Each number is 500 + 40 x the weight over its row's rms, rounded and kept within 0 to 999. Layers, rows and columns count from 0. Numbers have three digits each. The size before them is the row's rms in percent of the matrix's.

# layer 11 MLP down (transposed), 1344x384, rms 0.0325, rows 1083-1155, columns 0-95
092:571479486478503487500488531538545461577421448434527503526525529524494478491496497567532489523520447427511489515497480482468526421487454443539497474462530510529471501518481549530458457487535467446481511533490538465499520460544503548531570566484428530513433536437546488543500487534467458537
110:463451479505527460575488533499512494435488538533454450480519477424467529494555406498565532488435455451472563546500574571506497538452468435427527461498502453551562470535542527522558582379506526463505530545490486512473475450506516469513482565540513456434484496554546528512551449419561432536
094:534495528492500464467465479523554474458480502545515541481526584519524469553558559536503435407519491472468542495485511489496488434473511431470451507496484464556505517564466480393493465579488638444514546579438495515416551431544509538462458540520506440507488521474504497546504492545462448561
088:541523519465484417507505527461444608444447488490474450492556499535478482567482553617455507525518504504511451461508515489521478501528533506519518529498460573519400463513510518518475507505420447541501572534524514515539492518467468421540493515562428525457586493547423584506494504439528570486
095:519526436556502544540523472506451515504503492468491438525489472523494435406453424499489481502562532519504504552552492449516533517507486482515535509464506438398520515488515424521533503478545508437470543587485521388551517500470523495490456531510448477505448453517442504478511472529475543515
090:470560550411487423507483528505473507495502485548519455566516512471522491503517498467448544421468500497520483566502586546497455557464507526483487593503527469515596532500482497520464528570487480533460516448618551440468465493502632580471534474463551499428469559550563465495549447465512441436
091:459468554459542479525503447572511542427493467509482425502484529482549459503497548563475478493468514591541433510441533446495486528483497526550442498545541538540485505494496510462479532564535570534487514266528461519455484485477552424442584537468450536508499512497455489497523428531556493475
102:463413465502513545500502452506583451505458438486492539510498548587552491503553545488504481434549485484488488522483480526521525534549489588521429489499401535456473493436481551502487502516515525488467518334459479577517474524428530546552564507546491493543499499493471434496436465499542536439
117:528480489506612498472531529494472495415476482522499542490488505478448488437417463540472446468445441484468545492471458544486491493472488460556569491441502486518531490561505479538542525517399479453520554512560484459497445612502520471469445514539605494552471466511528539485548557561486492521
096:477527484481503431562508544524492524490577468486449552531466512437471479486512464371562512419521526441495542465488435535447444549534452412451475484516490453451503518539374465445523539516462510568508463515467521491486513513468478461509484502541500517497542556441482495571526497491464497520
095:540492492460452489517490468507529553544517536477469517496507527477494446502551496491498548528543442463538582468541476540534554458519557514500483525512460559533454578514480503481575510512594505450440499469495517387517521531499571492483435478608532515461494543585440450512536512521503448416
083:531502459520488436477473547440461505492503511487459518493541539506448468392533356503446469471420500498519555584535513455567495577571591510417547475529483539475466495572485487526513485515494498504551473658435471403483533490544498419502526614486498543498515478442472513438587502503463520498
093:539511524453510539534520550534564502528555444430488499538450548517471468549525585548536484491520471539510548516547464493453544539516435514479453570497548542486515517527522466622488481580520453547459530311470561489463539507546539466531517446480509501528492504489438464577483453493533499481
100:510505489539501516523404428487494495501485514533511536537593463455480534620524543444517489496481540478485488466512570526514502421465485490494518544551508464437545561507507543513537491522452485490481499510476495522500396465571545476603552498523426503544521507522560474530555529477548489561
093:425495538441456549520536569515456458529536571483508483482442545498492486437511532553471528486515515508462486446489469506464494526486563434583546487532480510507546425553499576487477426425518544502546490490489489531503502526461495517519522426541513550536495555512569514498484506444494472495
108:487544567475539527505482573522536498477571491536482518557546476485506479499496453491502535519499383505578505519486508518542572470459484565501450531513480504465490535524506517522469549548563494520456490465543442573446508429562465516498531480520473551502531453466507467485480474462498458489
096:515521491481517514544526588520548541562428453546493528452475458489504515537472462547462515516497454477534433512501486534507522489415427465541476536529570461427457512456492471464528535508491570409483524437505500513494449565451491521607495494454503468449481525600503551553542519445536419467
109:528440526495575493523588488517515592549494564469519432451469478438435514569510496527466540505474500480525507463530537450520546514513530491516432488501411548521534428465472507441518474457498553475492474474533428532507456451401505535464500507548522503461451513584516504445490462555572459410
104:480496507525541452510551495474478540477483448529494466503467485543530527416465433496502475480480563469508505507460513543445536528496589530525505524538478472465535527482515490555531512424511478447558515382459422549480492565543404542524507561524533545519365508484431473499532517487437529523
103:472498544457438525480487484470533524458548460502455565462540395534531490544452530561488425477426415511437474484465545543519501527496520540493503487538452461475508517442471519533509465472485474519516558671515501480472525483478484518496471393515460520474467488419493490495499487496526520532
104:566465494546514563577512498437427575439509512575472560522551490526412517509541500383568450538579485491479452450466507419452490513522465525503495514476458442513502577483536543558501501432484422517486480506425460470551486549511511473540547494516483484522454452501497473459427497512412468513
120:543513481518481541546482475461531528531438522546484543527477439519570550467460491491525561478521480453499477527440449531430520487568487477534519527484453445483512535511426559500531526524539563516495455363529458431432474517495492483563530506537527447507458442491508500498506453504469551583
102:440490534445515487463520463488531477520525542521520504468461452537450493464466462460506482452531499508547520520490420497457520575476529493514520558453523569478494502492491446468566475572502453486508500445470577535390512528483540420471521483579547561474549536504461541439506522463578544500
093:520521463488492519477511443480500472541574570576506593460549492505494523453517521541517480436535486560382484472469552524518471513488550505575465548479521501508471479510505545514490460506462539550438454536513519467515526439567514580495542499537386460540527495477435556533460462464499479538
086:416522478464560521568522488470489471535464451465530471468497520488510482531493525428467540516515513461459571572523496498498494494534519492497463488488429516487510501377476588439548462467514490534486487430474436464541550540520453526538463518548485508519558493464488551468527507484537620484
097:524462491468560527502398469505561558503542463447444509549510524414613546538534571494490493537410468460458498501539512436571418476500499484497464473527534538531464540527504489487516556567543472526543483452537466546473425470522535477426542512470480614468522550502458526534545520458443482510
099:564477471538562512552454476492491375566487496485513492428569460570512488533485529430540522468478522498453536389469504449562544515564515527544555509451544504545475494572569491512546461480507566481495514616471536471484548441468546541513506491525550514571515441473509464518530565557454500443
121:475483429518536529581469525543506586507469493483473490486554506534557522478487465512476486428479505463511514439495469506502561562544393490505561607521476489549474495529532477482534507496545473480473419520502469496490456488470478546454496505450523508530478503507462479547498474498514527470
107:502563518528518530509534528559557450540500470477466546570535490477542456465438448530526550430445558528453530534462519532510485466458493493423524475454498443490476494541566555461501575467490536468544472584615485470451503524482470530528495530532424457557467441504516526524446501502514513509
105:494545514478496518423538533498474476451630458510510526546451566495593434440532479443460545556495508477547541528533516508500520511485481486424548536462477463543465569395436391458529583541478501575528454528496434472611488504568493497493552463468538496516490485465487446474425472517453466489
093:469524466488486480495522439458530590524501514485505531474484476490518492574523540496497513481491471491521458503351498516452573473501521539519504495558517545528519509404524498524488500485484518474418481435534486522526481472538461562538484537636498518487493574540473601528499433559524435568
103:503486536514512457527557510564538497498456521498450528524483454619461502475475507519558413539472552519522493459545478538488537500512568453449496531514481441516492540527463506565472457487470521505449526447535510511490493468451478548534478461495468520482545525499492532500537487545544404537
092:506446467461505535528513485394563476538448488433556549507505542495569460472495477404458518462466532518572507491491541499542487491484513458481491507488517550497518482506502445433489528504550534470483445501513441473464523478516494528472597467562557513505491527492480492484594530504452548476
098:453538588477575460558492504539487554503642460519452558442592487485525505480468488453543541536495481563432504477457525476538577536493506488532457513528466553361513504487492452494510559502465571553509494408489515503494482481483445447482478504493464496535518493476499449497524533517435534550
092:530559570494456464492525539496561529572507517453444472573530523465537511540478482512455508433506450518483544503505431490509526460434469482476519483494497462477497516560574464438521446535600489467504429529474557506513446575475495561528536500507467576480487486535453422532473531432464426551
093:556484476453509508477536505494547500522530491492479440492522528519480463489520530455516484466454492481457441508572527562518513510507507483463535497470489458563464522556485530525470552427485492447491478523488537514504471500443462446476455511475489460527480509473479488450497483546428573440
097:502514500434407488464485519535532521521585522412507542465529544441551529481467515464509474534483488493518491514522513499509502500424555453492543472515510521468523469515490552482489514495473561419501499486546505533408528533519598422512516484507462458487460555550574556463525498509432536495
103:524494549511552520511578476522571436527459494454454454519442471505540456506511533548490543546521466515550488462495531512515388474508555508525504417576424524445511435457460445542537502526488443537516498517504451501463506482546526416570520475527542472412507438471489519513418504475525498532
098:522500579525501504551532429505449401515545499466591527560487516554502509537458452501532448512570469450493501505531527461537512499478479515520461530498556481460569484448531441501526484483437501494469486556433431507511551453479493519494564561524485542505483464423558482453488541503487588521
111:538446467528517489543520444548529528497538468457552505482523501533500443540473466468472537524456494470544546556448556579528468470535536480517564494503487577450493535479491548490540506517577516542489523496410495430513568515532496516526540470532409517449555480531455520407475492542528507486
103:452465514564517424464498473422520460514429571528560451512456486478481505462489462486576529575480460430532559539555517586451491564530575563500508493583443518500457554467542507456599510536490549492448534529488445468486502499413515517525568494482561523483541501536544509512518457534520489509
103:530529466510471519447518532509566520481533543500495529435526528525431448546574521502523555527545431477507543513487481540528491505441498560441406505522499489475499534565489520506519493470405502456533522507489506485515438522463571542484561512515563491511499491528451473453505498487481507522
102:501461492559519503464538561511500524491480495493560444560568525435557498521487499593496449499482478461599512550504532544511459516466526521489515515553536501451438569474487476495503521460554510511539513336507505467481498530521519594494483483511465483474485531568516503448501492493441389482
096:508481485524507524460481474587546485493514596535512551512479549521463509461561454491512414486463469506493481604474568434458563546556488492550499544529520441558474474457603485515557524468460506519521485502458465522537465493510496479481472424570474513530515526459477567499507507472472486539
096:490471558489525451568551504512506463499543496536541497519426506458359442472556499438566463495565460506456443506507436441504562492526439506524503474462490507556479471511511457405501444485507533495560466512538483525515469494511481379401449505551541517539476511483531505499485478496513504526
097:617450554489441506527521533563526562522427564489521472421427521476486482486546498540560422389570500500472518543519541511478490470461495471539594460477551522508454510511511461498523506475466485482490472494515493532509500502490485495458484530498531540572506488465528537452549563558491509453
087:482507516437526553494515486498524526464511544482504512551510565505522542520536517521492461571507532516525474497435516426535541599454539478523429499468505498493591532481528479501511495576446448498538487353424498499547554445499533536544525511515485490533568460467509533506540529488520483531
119:538516489546508482424529539470496473556472517482528529541507526523474523495445484494487533495497518574525522472460555554461503537523540533513530516512438545542504502531454523552492514528426472541584418470546504463566462606494517502472504526498539544469470489507501530599511535475515487482
099:450528446518479493586459502517521525478506458585433476570573655522526490555467452520515542490513528427502591453535589476506463533572436510498452496517431510518479476491449512627469455496495497490506511559508538518492476413495516464485611560561464534479527486455516500413495505450543509527
097:486529528540447503551495425460566407533494476486510531474503469526480535500458492493481447525524536528521419461496545514516480574478513475527476547571485532518434453464527583510440489500515444510490555394525496534512542450507435488528508513474534519421511540499521573462481503515528437469
091:506479484547553449436477528487580483568497477535505521548561448492547492482459478413431497496477478446499478576523577501464476463583455516503491519477469421405496493453527538466526517436491526517536473356575544454480561453523500495507484451480507463522519491491526541471508410522504553544
091:496506550521478468453517413518480516514492432550554475499502530483525495512517543534475537473523518523516482502553525491443438552542471469557417488588480476534521489530498484437468535538449538561514493430488468467501538538462368546558498524405497513555464474530499502438499487535448552441
117:574473517481521522556509455402581460532495448464523477429430530604531472484529502448499453434480529508475475502506486518552497472524432504445569500467530504512463497473509424456548439514529531498475406498520448461428486564464455575502472533486561475502481458466542521467522503565435551562
104:456498561558544561510538561483510487442542501579503505493446523502484538469552536498520556456511534527453490424497476491505538486552569557515532590447432512479488545489459491508502508433472534402559490642505475506567514541552413502444479521503464521491506420483488502431488456551509544530
103:532453493534489532490536518502550555511496556401472452541511500531535522475435470505530487493494501458460500459525448488477517542513550537569525432481499519488579549534561499506503438509470554497485498426460484544540436513428477489450566476515461566472533473509491461494557489448520523513
092:523547496524490488496467492508507478522544538515518449419469532487518468508487538527455556488472514589496507482445491525536591613516558542515513522454487488540427536506477472536502482454495464525448452474494444485482504501515550502426489443547602531511515551479517530518468545511532492523
094:418485508540528493573442518467554508584428571482491466493494437508530511528499462460505509515486505433422508529450470534513503488501457443466528408519510416513432552583500460463489477489569470455425551558437465412568418512463508513453495571509485503500474420473504512556462474526474463513
109:477433406405559478474470511488525488563520543516476498457472466456506555525474509563576411497442595439524432452485432504491493518438470442557518469449497489451522473479525477530442467533476524496492513452476471522502526457463513472553517523471440471493498446521498556548496558462457456552
101:486470490533509525469545526530578489492478450468468520528528461496614529515494533521536583523449453476471487526486523489442474537496422488508487478603503494496545507510459492494526539481447503454491469585571424529520509512534462585531526452468511509499411490496477535479539429581505539557
084:483487579511461458520561501534512491505469599523399495464529545541471512497458478496513485464485449467447450499535515501518525575525549464472526465511521533490492498509401490437562512531499507509531524471523499489581431410502525524480451448470513451405475451486552516374521597424443535514
090:567512501610473540480552477476481506453517514464481508513457570510518556522562471558438546405474505424519570507470481563497493516496489474532466487528467507500485532472490526528509482485483561544532448423404518511525510478481500621514553487589471504444547494548563601521461614511518462458
105:498539502462535554509488552523507483496453540482459482490519540478498536453496475480536456460489491484488542504502521470428501522446484549545518460519525484455479565499536558502531553502516585533544478550529479470465452565541475534422582497497458525523475498466487458495499503472462450533
084:520459489499524493483489450518513538454499512539521565469509516505456572526554553463426474552504500515446456595569558469527414448502472500502485484483499497488483502476482491490432578527539504539505524514477383500506517494529414548482511544521523526464533492505525502408440569513512524492
071:531514482469530551530519492475440487569449451541556550455538524560503507521522490576483490463435463453391455414542407497490465444603450483527561458457524484442546479521485493475512558459540394501483494488509462498469456552566496496488556474507481480569456520486581437482476459501431486554
084:603539536488495487502400474492483500496513538527463508503503442464528505524533527460523498511518520554428510494522535472501505585457535477527543508466510438487485519502530517558562462400557510462445471461601563535519450432541484481521473470486451527495472501524533498565512503510570522571
075:433472502559459470432417411531468494528468474545588432506434442559499449484555537534569461491522521546481625501474509507538495600516451475490470494492537557540492470499541510504519598521499510514518620564496482439504504521604493495531525439555542420521465525475585547523459486632479522500
101:472503462549458514467513517447499395511522483532482543550518514530481488496520547485439496441526464520530596474416503627452472519482509494446492469507485512516606525546518504521514535472514482537513439536475543505573471495452441502484491514493462450436476483497479464475519431449503422534
105:489451482489501578502471475525544440557457507427491521480505559563503516525541487460490475510424407488484507512495505467492501595431528535526585494544531476549449492477465478490529474551476533520574434536504501423520485435450489514473441564548416492528526608530560493496548443426502483476
105:548500503553508528530517476519546404531465520457544490526435543580527415421471543490390487457466501536558498571538567479496498456462514513467475528516533543535502442510481505526527502458527457522492490486513530493440510535515481486462495524455522459597510489453503520468475502437539496535
086:446512564472484445434466560539524485531548473463510500539557486521541482473521509552547510604469527526564481526497560536478530558551534490544558474480520501478498475486448505455525534466486483486474545448499503424548601505491499483520470422530471491537435475560536491534490397459578458495
103:523526495509522555422551470540502486540495533488500485446424496461557504536479473496543493495458431533511536466476468481469493609522460542522527530480487519478478540523517436550480464479446482550479524512491410454513446526526463466429519537537492543466440447500473511524525458465468513510
089:461506470431482509462506477480504540528426489498485542474543487520484564492511530486475563474496528454526511461578438611515488479482504433490493536492489451461504528430497469516534530537463544414448494476609517450480510553514523518548544486573523511468452532496485432531470530505543545469
108:521538532491491433543433505526421604554509526533454545440481587512468540492521475397483483471520459446471457482484570391530545525568552523550523497494553514456509509567503506499471515482482506556451551485522467511534478541516483455415466439464497512488513536436569371492501552508519540462
# layer 11 MLP up, 1344x384, rms 0.0334, rows 1084-1155, columns 0-95
104:560497510472469483504512458505574509528544471496451460478480591456498520501541400498395475501501492534447504468507511522512513441499429549544461519565543537549480503544514420502446624572543486466484522526559540546445494502468500509451489484562465455479487565463498533506539534519540538488
097:450465523534510499499564500549509437499524577526530525436460504475460476448407455445580526510444535478533475558574453496476503465491530511539521453510476488498555476524557461547503515586517521475532539551532539490534524603502518519508429489494498484476424465451502475515559365508468486459
094:487518503562466519552521507519533461457486506533523475511517464478460511473490500374452460546519537523533493435422567547494525468503531455526454458508508492445524512483510487489504535522611583529520472525495454462524530499553457504487481509486544512526515529465501454528461452476424573524
100:527427501470509498500542479569519466508457498448529535520524521512574506446562446540509521468537503527519463486490545435471472494436550455569505478480548482493523439480533483441480471503476467467511512541542486491422506552523526501553535506522456459519441543468479491487522447485533440472
092:509488554498529556438493453521515453539505453538510513477548546475523509470556458560521476430529505450560511494449464511496481457472533565519475470449482543537502421483464501506469517564492508495433539500447474484462491487506514525541549532594543438535587491569450505523522477516444461508
093:403507444490524491549452528538528399508563535454547536556570553423527458507484488516503450455598490502498550466446433543484609498490484534514400609489467556459463551485524502557460441519520505484563434505468523485488569515582474544544424487487554449509504506491579505515498492450535506524
106:489454565488523450505467444540460475435498513474548482487449465533517530496555507529494537499477510463469531515490461545446475534479532506505408510532493544500540516506459489523453497534507496492529513501520433528513494592490474457504509543494470532509472578472504471440485491509578466488
111:556417551529549457428462444529464485512464510463526507428399533551530517481487472419494463480508542528549510524474448434519550473514489533521473510529454500538555504485467482524571522492464537496442434529529517439474525515496435535528483491478536497504558539483555503518493469594473573583
097:450412500437451510501460471581520437445528453498497512498474476484590483472552480493497538472474537539514469510494452504507528394470472553482525499485476572557510453517522492501421483444549506475530437518465495472498482458501578540463586555554549434536460546513464422502513465463516515544
100:505507518543458555493477477469542528535515516551565388506445510513546483492419474572539477494469478510521475502441531509502510550493488559473429428451503477462584502486548440467472456515433587499535437539491497482506533523497507487454558565467477495509524531534585502515451467515530510428
090:466509486455537565498439506512529422481462553471529546493442457488463423500500497516497437541530565457430495513480511540457479502428518571498493456441541480503532529457501524451529437456557447444528520557537545505522505537545495504480512556443572510448459496554618458470419504525492490467
098:483494486520525532528497434482540438456478551453537501489485476506534502480528536496497524481457417498550457510541473519541495493468535499546509487426545528492512490450539450530530510468480578457505476510511517508515515520491442426395575550547527489423543517589594502558442474466459585463
098:483469540562517420500557506536536471489499470552536535459510456467494472511488435559478492552444567488512529501469532487411517429492527491491487505542472523490503484475529491451539426556488515450487482544590449505548496485494445526502495469486496484386494554506511480538481489507502532507
097:527467530514566486569476535545547436465518526481545477434488467542478562488496478483555547493525488513543613508570451449518475486470470525523454570539528589540470473507446482489561492540488509508466462520467414464516557490510505506518519501488473591472460529469517507498528453553489496556
103:440519510535510479558530501550565469518617482475556495439508554549424485489449445487477480432498459523490503534489440503459504419470563530531474509470472523524426531446501546543500511430462559398491423593467462491550476494498462485508472547509528536533509527487540447394494552474516491436
098:494457456447488538551556450508533462487563544548565482488513419516636519449507476428483503488470515561508507438526471479520530484405459506500512503558516506525487515577423456483470541525467574512493479506461507462535573502585505519442525441538514555519524522486558499427498485519548578542
103:538526507533509558535486504448438550499473416512509485542500529517485482491457500535485501476403469534535468479532494505484494521517513555588504451489472496538523442466503452453492461529565493512531528521514559515522542516509505487486504467579532498539578477518510546565498482508538457448
112:477443581565513459538558560513494474457405475443535419485466572516539511437503463559502488508483480468491571493384490500475514450456550501559507514514570504528558473544519497501493454527530501549538553496511509482443514502511461557543561554493482494472483470505499456498473491484422459489
106:558541556477462487614528507555508564562454574479504496580514542503521448470500391468461579504509484504527442513455474549535420548483546502475473460520546569529486466567499498560504468450525512519601496527506485544519510490495504562444532534464485531478456516499545538485486497428531530399
101:498514482531521478555500536529473545494535507534497495481438488442454469500545462452477517555605433564488544523487511500473491540456487478439432549439495499474477487536559542473509520491535474552513469563522538502453487517525529506521452539444529431469460558500467479517418457460470441534
108:452462420470578496505474466487572473477436537462520513446469468513588506453508475508479487531423503465565438468572471523528519488473480521527459509453524452527479531507457513571469522524510533553478465511518542463465563507511504532503566476563564456518537597533541519546526495586502400560
099:456527482547560470376484491486490538442471489473526499492503434426459499471511483510472509462509529556479542470531514513541511483520543532551504478503558585457507460509483582477455514513480504476508517514487406510422530524588448546551510512592542481496473489502512522551557454508530528444
098:501508529507543458514476469443472444545542459501485460402371428557495491474553501532496488493477408525519576549492477547484573456504497466487486536474548413457498523530518513513562566459426540489537442531507407500502543476449501437540467537556523559519527484568508388459497465430508478493
090:454487513538461543508570519505514520469560463591446443466547486618505553462568490479463523472549469532537431511509503488531451486473453465492435492570524507442526505555503497532439513531447514510492446512506451506479508493458514449532508535435503491532493513500573513527486507499501516489
099:434467498557489550540462515507542527499426511463464491438413447519487485449491498485495544464481466484576514494523507568473499512464469515466534486518477447437541494451480531518448531458529588549530486524478520430488510525424487573457488565507565556474511532502507419546487457447491467473
098:463486532510475451531434527467524482469523425507525485512482576492453526483616477518518511554475500537481521573564436506467517454504526450449506519492408510462501506442461380543496543563453458480559480539459387401468532510450490520524529537574493427511549469515494505478434550464520567507
112:497452511504500553486504552545434557539493463529532502442536452505479533481538483503513509469512503556537564516522578467453491520559437455510490476492480520522576543501506475471479529535477477437513483488482524493408536518456480500462495577524562465473450559513594501470470518522521503465
106:479458542478464414483436546546476443464516490491549486451491491509526488472545459571535501496446499492491558549558434478466518431529545536519473458531475575479483553473513499521559505508458539451511516525414547475488509474481470502493537494497522457514524471523472445429511475467490537526
106:493489539577579447515520499590460484535487520487504523512524510583465499505526453505505503559497440492448522430534446477517507483416445550502516518512492542517484539531542542527512558475521597490502546534516521488468488504518482526496469523485583469462509523476494433472533512491505519514
096:500492510528530524520458438543496515492527491528456519459395437550519464499467471469513487459494450500545521581473477540559523474491532519544507478554519484565494531475447534464501520565521472512439558523502479463530489487495476492497436533498549460451486491589483475469446531519451438461
101:487503514475549521432489538453435502475587520533483471530535532469516536474527465570503531561506522524542483498468479470503427544513494477458502483498497553480536483511450459517462544527422549488494518527539443507503515568502519559515583520517479526526460513480541458533536444494522487489
094:481488500498467476492540536520540502434561462515505413462478495442508466517544453451509445483530508554396420543496594540487436421515486502468512473515588489504550556522502530476532486501513470513536489549553506505532531548509504487481521526534490484439549501500529505540513475485498553588
099:464534469509474523493520400422479464499477499558535466479440569545438512459510499523531432444492487537518545483503514486526467517524491434552437492511552500501482501539490531411494530492587495548511445527512555504506565505524523546425546506534497523413589484539553548515451534483461552549
091:536510511506443484596550485473513469457422529507539455534503432539509448499529476439482515561530493447491504563490460521493481392506519373523502563470540521494448479515512543461449577525450442507464489507494505515505506539558562533495539500484587510481510472484569480536463549460548522522
095:537504597491509510555464477494465528480455439426491525536490433475545515480519511511528461500505511574547483510492479476517511537434482544529446515529482521451558476509463501457484468554504596543537452508493547526551537541561473546486539532533548493490599495503580446510379494459540536469
100:536527499487479509422478519518508506455464437503498444461514433435534526467476454426541522507532535529520462429550508456548559431500522472541529539494498512529494382449485491418424529552519482504516471541468476537432504507555429473542471528541519510463420578499469438557458388474531487492
098:504452521441481540487517482525495484492535541518527461472591497506404504483486455469544517504536518525530409575485543463526505552461439493481548488565573501505493551563461428446510551471476572561458413556554478491474509532455532485474440534571546510510478505523535495506538440491429449508
098:456551498437573440552544424507525472548508544549504513434392460474517476430463474447516472429488495537505497495536601456533495466483421577530535539505535482514420520525507537505515528537548464544488478512535433565471514485455474511489515497511501559521483472518479470469435541500404479546
105:561449541513453521532517463590486520499491462522521431442484537547487499483525434465514532527467431588484517520456526464484500416515526486469547548477534457554500483480467475467516488526560520493491464524495433518488524560532442535471509495600514532429451446521516504480513485507438490478
103:565418540523528519571532503518527523531487438519566490546534514499536545437519469458464525398523525492488491584493473506501538473490479521522487448580576469476582477535453393531505498489517525442453501518459560466538518492520512497476472563386465464457488550545446483505407483505493557523
098:452480529527522473612399510544476506490544499578508435559459457528477492496466494513560517529517466554462508491431421503440484405449456522454482551449472510570524536536496527563528492491477493503489415536459515470477546503563549525431532537520519566495477473519512463486412520427510509438
104:446440429492497460488460502549564400507439531474528543509489487439484472398553447455547430478434546494541479524527487465541471521547518483553464532523520510539456491488514449484512488595573464470517461516565561451464533523533484501482482464563544498486518560435460512552509484399533550505
101:551426572471583509500455463525430447486545507418514491501471478524508490468543521557505523469543462459542454513468414432529556481462531502514499441486585434458481469438445490464511445531435485540484585548516481499502509602489483559476524528537491478513569430598583436488457466442516541427
098:510518486541499485553536576547510503437543510503475481496522511534454546498570489537556476558439506523451496500468557496529507506437463511491520541554450553448474475538431566441501514525490494459502498501521450470510553556540523509516518552472509547585474500544513458497538493438492501458
096:492474503434502466498574496515590523526463488492484497525513538519446467482504398522501461455506451481540543518533531446535558453466454464534468444559533494580511531594515521517478499467553460508502568555532569543465514487435500484463469472500514476416540534549488522556575429495594436538
094:514480507505529481523560476487502411577490541568524527419458459513413475449502466539490433416466480449472515527547537483497510466530481477476509522514502489427473590542479498530512488447529496489456502510540438510451569553492509485437403523516553461474434491550515469443499512537438550517
128:509523599504573486505469507492567490500590522482556527525473488479480455486458470511512521510582513552471480578517469452542446510496519528519503570496507497548547482510456516535502526540477474551541487497554494421531523541522411500539479564473504461477460535462558502506447505520522541435
106:567496527518489565542521462551463483513496447554534491507497520454476531482474482523474503503413479509462561438571426443514500540511415529540490523507449552558509497459447545489512450484517541554517516517572462543474539490443530539450485503482494490448464512541460500543471461579519416466
101:454478474570515536520560463502541482458483514419581488511498474476456466473539475481474542494527442448478631429508471466469450529492529542611454473524485497528537499527518420467490409541470508468524523491438457449464549503509487539552494455497505495461476526536485506551490466523467520565
102:520495470550475479423496478559482505471447536472533506476469577458567498406524471508503467499434512551525475550532435447535522524490466595540481507492524420503521510540466452511468502491555541554501439500517520465447512577496548531461492542623491465497486522478511519479542426503487422486
098:452453534514519509546473477535521513461495447497536482498495505476503443478486508557542542489538513546471496518433566553494468481541523464520401460528464522531462487517489549564482472534594582542511521503480447533469509540531540507454507498478444536573452522528535492542392496548384567351
108:501516487557537551514467543521546460487448509477507495501523489518452524461523494497537454506427447572477483517508441512467536513423569538500430508510442533495494474571517474471529478523515491504460530549496494586485548542494474429456505508460558500521531488506542507517507492479439406452
102:476487501423571488496418432498511486598547429482595399493569503494494459460482410507574491454460479486541552454501523508514441582468579500503474497454555564438481481516420494533486496526513559537523469501445496447538548560558502566463535484513487517494571464478474478480531542523555527538
106:513507502518544456565453495519577461526491514467585512463561536490479500526501477524529503530447473479522541510486435450440510502479532499518454524424552511486482577524453566497506604474527500419490475510535458484510519504525516473431512546464488446467518488510567478488452401526527499545
095:481518601468506497499467502517533566383538472437518511462412536491534454521518507513509466495543443539461454508497574552449531524494492483511510451483539487464546478456517517409469462613407520423465518525545473505547475551456454524455577518451504485472555541497502468465498483549560475502
095:524461565441530532515473419504485467428497449435531507484465458534512482507541483522507534451556455539538497516436511509467582515458525497531527466515491558632465549504566489503381462559428465503512434529474489540508531480458426537489492460485531544483492528554416482524463512563457477475
103:506502490500470470529515555535499503503509493534524468479473484558532467509568472506542536476524461495431523508470475531482542481479500486484532470539516507445470577471414523439506532533458486455497573556540475483523495562467494522461502559550520554482419475526533428437463555498481537551
102:521464639480533457543503482560471428452510489431552489460475552524462471507509495509522491513454549546456455560440516515532449536466550532527513503505503570490576446562504505516561475514537558434437477517532492441534500554431504559440498490453506508518490460409501492449421499402486562513
093:459502480514493521475403468494483525514554452539537432548522508470483510465456465480452569517538544574536499502449471504455444483425456486527432462454469425527490538528607592595442533445599495565498473513536568497492497522533446502519515522538545517459542491521515563604472461531521512510
096:530460481440644454476462473469506392453528468509540432458491511486528443450497448507547559525495493590531499455470471480462458439514471587504451459422480558592489534560467526493528520416474507512508530501562501462507529498553523493481448514502482539567534531462531473559516552474591481445
104:471514552529539468524441454515512526496480419488504507516524472516533527474489426491547433426495525454504526445449537545462483511488550498556443487536542529520455528511432530467485510560518523524486496531450517513446532569473507482403528517521512484458482510459519472533478483442486494533
089:539477474422518465549472475531555484525494558478505506480502540512414482491494505517518507487525446524563518440505488521496603459484559510546438534576514511502478550516504452526478461512465473502551414522510504561464487521501534551490417467452551491540507548539463506441445415498495475532
083:525530477525480476520502484498541504465542485526570475465425431515519519524473507524442499545364575514517519558497457486468482498518448568509447506474485496552435526486511502458517519556503613471495415509417488471441529459452519539512565585536487514362518480498508457498453554440508526462
091:393468549478476544465460453544520426408584558516481506486438496606473477474520498456536501475482472588579538448498458507536537472472564511502493469473508534521555561467516476548483560520440566547440524502532507548478546473501501493498518481514514479518563525549494455543455461421608496448
086:492538498507531486473484519493538477421535523488479547438506563454505535488531491471366554530468461500477463537523439547481501490392535513492467475557497502509516589536478363526531417594470503502603409545486427485505494487409509540497487563501486498467518457507501531432516510440480474539
101:548472550535475488498445554523448477530564514611544494488566484575506502500503502475516477550485548454445397495447418453484502533439530495469473465551479472504477511562461432431507493610470457497502519525525451459501537547459553568493493505460456580526561454545567464478443435516498501518
107:494505517467597454455508504554493513490501440534493502481493526551472492484550503530530472478536421530485418514487427482538478516474482475505546456536542511480510491474526495518529547528505535394573535487551412454471515521492512558494561551539455601544548516541517433498477484489441473455
100:422536523513499606467489488512483519421471500463594437462568511523523554517476475557442502506490513546529577495397515543456531504419521491544481464541463535515511480497502513436537543574528557504517470558504504466507525501500403434540537547513448526413516522569496501498468427513472510473
093:457485460544518567492528473531526574479490455527546477460483454517446517520475507453490511476500514608486445482493495461476597448437536471538490463537428534477525470531521407444493565566464484540473478535522488491455542523504554563482509539508445569534422501507476478471502460523487436534
095:446495453474430521530482561541497478499532497443468492430479433487484502384567467478453477440457504534580490471533529525599543431519520483541430543584518499512467509492491516513478498533512474440516473527491469511487526496537530465480499524565499509454437493535438469549521500530529485515
100:483535514477545537554487495512509531520498495487581447535427540512584516464480475488432479536539515516545523532450428485525437432394551566467514502501533526486463502512531509502563458501510464493538464500525495518510522565502522475515488484451484541494494536501550505478447571462445527458
105:503509502562575467478464480470483494533461475487581529506444435484538514490550477512513532517453581477503509483507495556422467466528478520569430472538464545541483462568465524450477518474438484457583452549591547493444541510586576452465578530479521565563466515529507509552465465431468548462